Each number is 200 + 40 x the weight over the matrix's rms, rounded and kept within 0 to 999. Layers, rows and columns count from 0.

# layer 2 attention query, 64x64, rms 0.176, rows 0-63, columns 32-63
88,205,176,255,200,251,221,209,156,150,194,222,223,233,171,203,248,179,223,224,205,218,175,206,140,236,172,197,229,177,174,247
249,166,145,183,183,206,214,210,211,254,189,204,190,193,202,149,173,193,227,228,193,166,224,108,164,201,182,269,196,275,263,170
221,201,197,225,168,194,181,215,242,149,169,168,154,80,208,114,166,243,189,184,122,233,238,118,208,121,193,184,200,269,138,274
122,235,227,241,190,178,171,158,233,234,226,178,133,208,228,151,190,200,245,266,257,224,273,308,142,230,226,206,194,189,215,208
227,225,197,185,227,212,211,241,191,236,270,236,277,254,165,195,220,192,213,279,179,136,206,199,186,262,236,148,212,218,206,160
246,258,172,156,183,164,207,181,239,216,225,219,155,137,203,167,179,208,201,134,199,187,225,196,265,196,232,213,177,211,222,228
233,183,262,214,190,265,220,202,238,175,258,249,221,258,168,258,178,134,261,165,248,154,179,200,251,173,244,201,208,207,164,203
135,229,289,150,179,193,136,144,254,242,169,134,163,219,208,181,153,189,276,243,184,218,268,160,197,118,202,239,192,203,212,265
217,234,227,222,192,204,254,217,198,257,188,209,233,208,181,230,157,249,186,223,222,210,171,187,203,295,185,226,193,206,199,264
181,187,307,179,246,141,155,204,224,295,245,180,195,191,239,193,185,219,178,171,190,254,178,185,250,138,189,218,160,176,211,193
156,225,180,321,171,235,134,259,171,198,222,199,182,307,202,186,238,111,249,227,244,262,180,283,189,128,212,176,209,179,200,233
234,200,187,213,259,261,235,181,221,247,223,238,169,126,171,166,213,235,155,263,181,191,202,180,231,309,193,229,196,202,158,223
154,213,177,201,162,193,181,171,218,101,171,185,190,110,224,186,241,176,184,192,203,202,230,228,175,134,213,205,246,225,143,245
133,188,219,213,196,175,157,192,207,228,195,171,161,224,253,219,201,131,232,229,200,288,195,198,204,112,194,167,156,196,195,152
188,187,269,191,176,222,205,193,206,285,205,202,192,262,160,150,202,181,169,274,243,157,195,161,189,166,153,206,224,240,223,206
125,186,238,169,197,207,125,217,202,200,182,231,235,169,160,212,200,206,217,187,199,221,206,214,165,207,144,184,229,179,187,256
241,231,200,224,189,148,248,222,226,148,160,142,216,245,246,274,242,196,148,166,207,248,191,170,211,182,211,248,157,188,218,221
291,204,202,123,215,191,269,185,177,234,276,203,210,211,160,210,200,241,167,172,204,138,193,118,294,264,203,277,183,265,162,193
181,161,168,204,225,251,184,207,176,183,187,258,195,240,210,163,196,219,186,194,199,205,191,195,224,201,180,201,204,225,192,223
151,192,212,261,164,198,208,211,171,241,219,234,204,160,226,217,267,113,225,214,268,243,145,250,107,186,182,219,224,278,186,239
225,250,239,152,231,257,224,244,216,227,253,187,228,239,196,235,159,206,234,204,214,131,172,134,235,269,135,217,198,261,218,176
189,247,212,227,195,182,246,231,160,224,210,230,228,267,150,202,265,181,200,169,197,187,179,174,179,192,158,186,194,191,143,190
209,252,228,170,203,200,223,161,202,238,251,214,201,77,208,139,136,178,232,201,166,111,207,142,186,169,199,203,222,220,211,240
209,185,128,187,210,138,176,244,155,192,220,242,266,263,178,253,264,216,197,185,200,184,160,181,228,175,241,196,187,186,170,191
182,201,297,168,212,187,180,203,203,226,193,190,136,244,238,172,202,191,233,205,243,161,230,192,226,197,215,151,195,189,218,212
261,161,160,193,175,138,273,230,160,199,197,142,202,276,152,142,227,187,160,193,165,224,213,174,212,201,144,224,241,222,162,173
199,214,216,133,144,245,202,232,174,199,168,159,188,205,220,243,180,165,205,169,236,195,255,211,140,197,206,212,230,251,145,172
183,190,255,202,267,171,174,192,208,199,197,208,218,205,179,218,205,202,231,176,237,168,191,191,194,245,202,194,211,221,226,216
196,160,204,206,227,199,228,219,183,235,188,231,270,224,151,177,175,175,187,187,182,208,218,166,234,172,169,214,233,207,233,204
210,225,225,205,125,172,204,204,211,158,186,135,207,178,243,290,138,227,231,205,206,215,193,200,123,203,168,188,181,210,173,235
187,133,231,152,252,198,224,180,184,264,223,211,156,220,204,148,238,189,167,224,176,214,192,153,169,192,179,207,206,241,137,185
176,152,227,208,184,228,179,200,204,179,163,187,207,160,230,196,151,234,221,224,111,176,216,194,228,193,182,188,204,224,249,217
269,189,252,179,177,205,186,330,193,240,181,171,164,61,279,233,0,91,93,151,169,292,231,160,261,181,173,324,190,283,160,164
193,231,168,247,193,220,251,197,174,193,210,238,259,295,158,208,291,199,212,197,220,167,177,222,207,230,208,174,261,162,179,194
254,168,221,164,186,181,144,278,211,211,183,154,159,78,265,225,30,144,136,170,180,273,240,164,247,173,175,263,138,287,207,188
255,188,226,171,196,192,169,260,196,196,159,141,142,96,178,221,54,163,142,213,165,216,230,181,196,204,183,223,148,262,180,182
267,210,262,211,158,218,223,273,183,206,196,170,179,111,235,216,4,135,143,179,191,233,221,173,257,227,197,299,199,224,205,188
161,193,172,218,218,199,210,164,204,205,209,236,228,313,139,195,333,239,231,217,240,162,198,255,184,220,208,165,217,134,204,189
274,184,254,166,178,196,162,289,204,204,180,155,162,88,228,238,0,127,144,173,170,221,226,145,242,193,152,258,152,296,222,191
179,214,209,207,205,185,217,191,216,216,217,227,234,251,204,214,283,234,218,220,212,193,169,203,212,207,194,141,233,171,207,217
144,235,161,219,220,202,215,160,217,195,207,249,233,296,159,196,319,259,251,213,215,137,163,223,181,214,204,136,265,147,199,228
215,191,188,205,211,237,205,202,192,165,183,189,215,254,156,184,243,193,211,191,202,148,190,185,194,214,208,165,192,165,155,199
133,216,147,232,213,196,242,115,186,150,231,236,245,317,136,159,395,274,301,224,236,164,155,218,153,199,240,97,260,133,226,231
227,206,213,159,204,156,191,235,231,182,196,177,167,60,274,197,99,213,169,179,171,245,191,125,246,155,186,201,201,249,200,264
228,229,232,179,199,162,208,247,169,258,173,174,191,99,275,210,73,201,146,184,150,290,185,161,257,185,171,225,234,234,213,199
215,199,173,208,202,189,228,220,184,211,204,224,218,229,215,199,211,196,178,198,206,215,180,244,212,223,226,215,232,186,180,171
167,221,178,195,215,222,226,157,170,195,199,218,216,305,157,151,304,240,252,214,201,137,171,235,159,219,222,148,240,153,181,186
169,234,211,217,236,198,234,166,201,200,237,230,249,256,171,213,286,233,231,242,218,164,185,223,188,236,181,146,229,185,213,193
234,204,192,141,196,215,178,222,190,176,170,162,167,160,181,193,115,196,192,185,155,207,249,194,203,188,205,221,147,217,172,203
214,190,226,188,189,229,181,253,188,264,191,214,187,178,218,247,124,160,154,159,193,236,225,234,208,231,188,265,209,217,168,152
148,175,171,217,213,229,179,172,214,164,214,210,197,308,106,195,305,210,242,221,241,154,246,236,178,221,239,201,171,159,205,214
202,221,208,183,208,187,214,195,188,185,190,170,201,183,200,210,195,207,213,182,165,220,191,181,228,187,200,180,217,183,187,217
232,227,199,210,198,187,252,163,169,186,191,175,222,155,221,180,195,211,218,196,168,203,163,148,211,180,176,181,230,199,196,230
171,206,180,222,202,193,222,165,207,182,186,239,227,319,175,175,342,206,220,224,219,180,170,222,173,207,204,145,219,181,191,172
121,208,147,186,207,209,193,99,207,149,197,185,211,341,121,134,427,222,303,238,204,137,183,173,109,149,220,75,187,165,194,233
223,183,219,185,203,129,201,203,228,199,170,172,172,134,243,187,122,210,178,179,163,249,199,161,235,197,193,186,197,222,218,214
233,173,214,174,179,217,155,263,187,203,206,174,171,149,199,251,86,151,129,188,214,258,256,216,230,199,182,286,144,247,185,170
171,167,164,192,177,213,187,203,195,207,244,239,224,284,175,207,263,196,199,218,253,183,200,246,153,224,221,222,178,181,211,143
216,186,229,167,201,241,154,229,187,201,228,172,183,174,187,208,119,143,191,219,226,206,265,201,203,190,220,276,122,227,204,186
201,195,232,181,205,196,170,231,199,212,198,168,153,127,199,226,115,177,174,206,167,250,244,173,220,180,199,264,162,240,230,224
155,175,173,178,221,192,169,135,211,149,204,188,178,210,142,163,295,259,254,238,193,171,229,203,179,170,229,123,155,161,212,248
129,198,172,216,198,224,187,150,209,208,232,226,214,282,155,173,329,235,238,249,246,153,222,228,157,208,231,142,189,150,224,213
127,217,143,241,191,235,234,128,180,155,248,240,244,329,128,163,387,242,257,235,253,150,162,230,139,209,236,129,226,126,222,215
195,203,224,234,189,196,208,193,166,248,239,250,239,265,158,236,246,202,216,208,226,205,180,246,182,226,197,184,221,169,200,177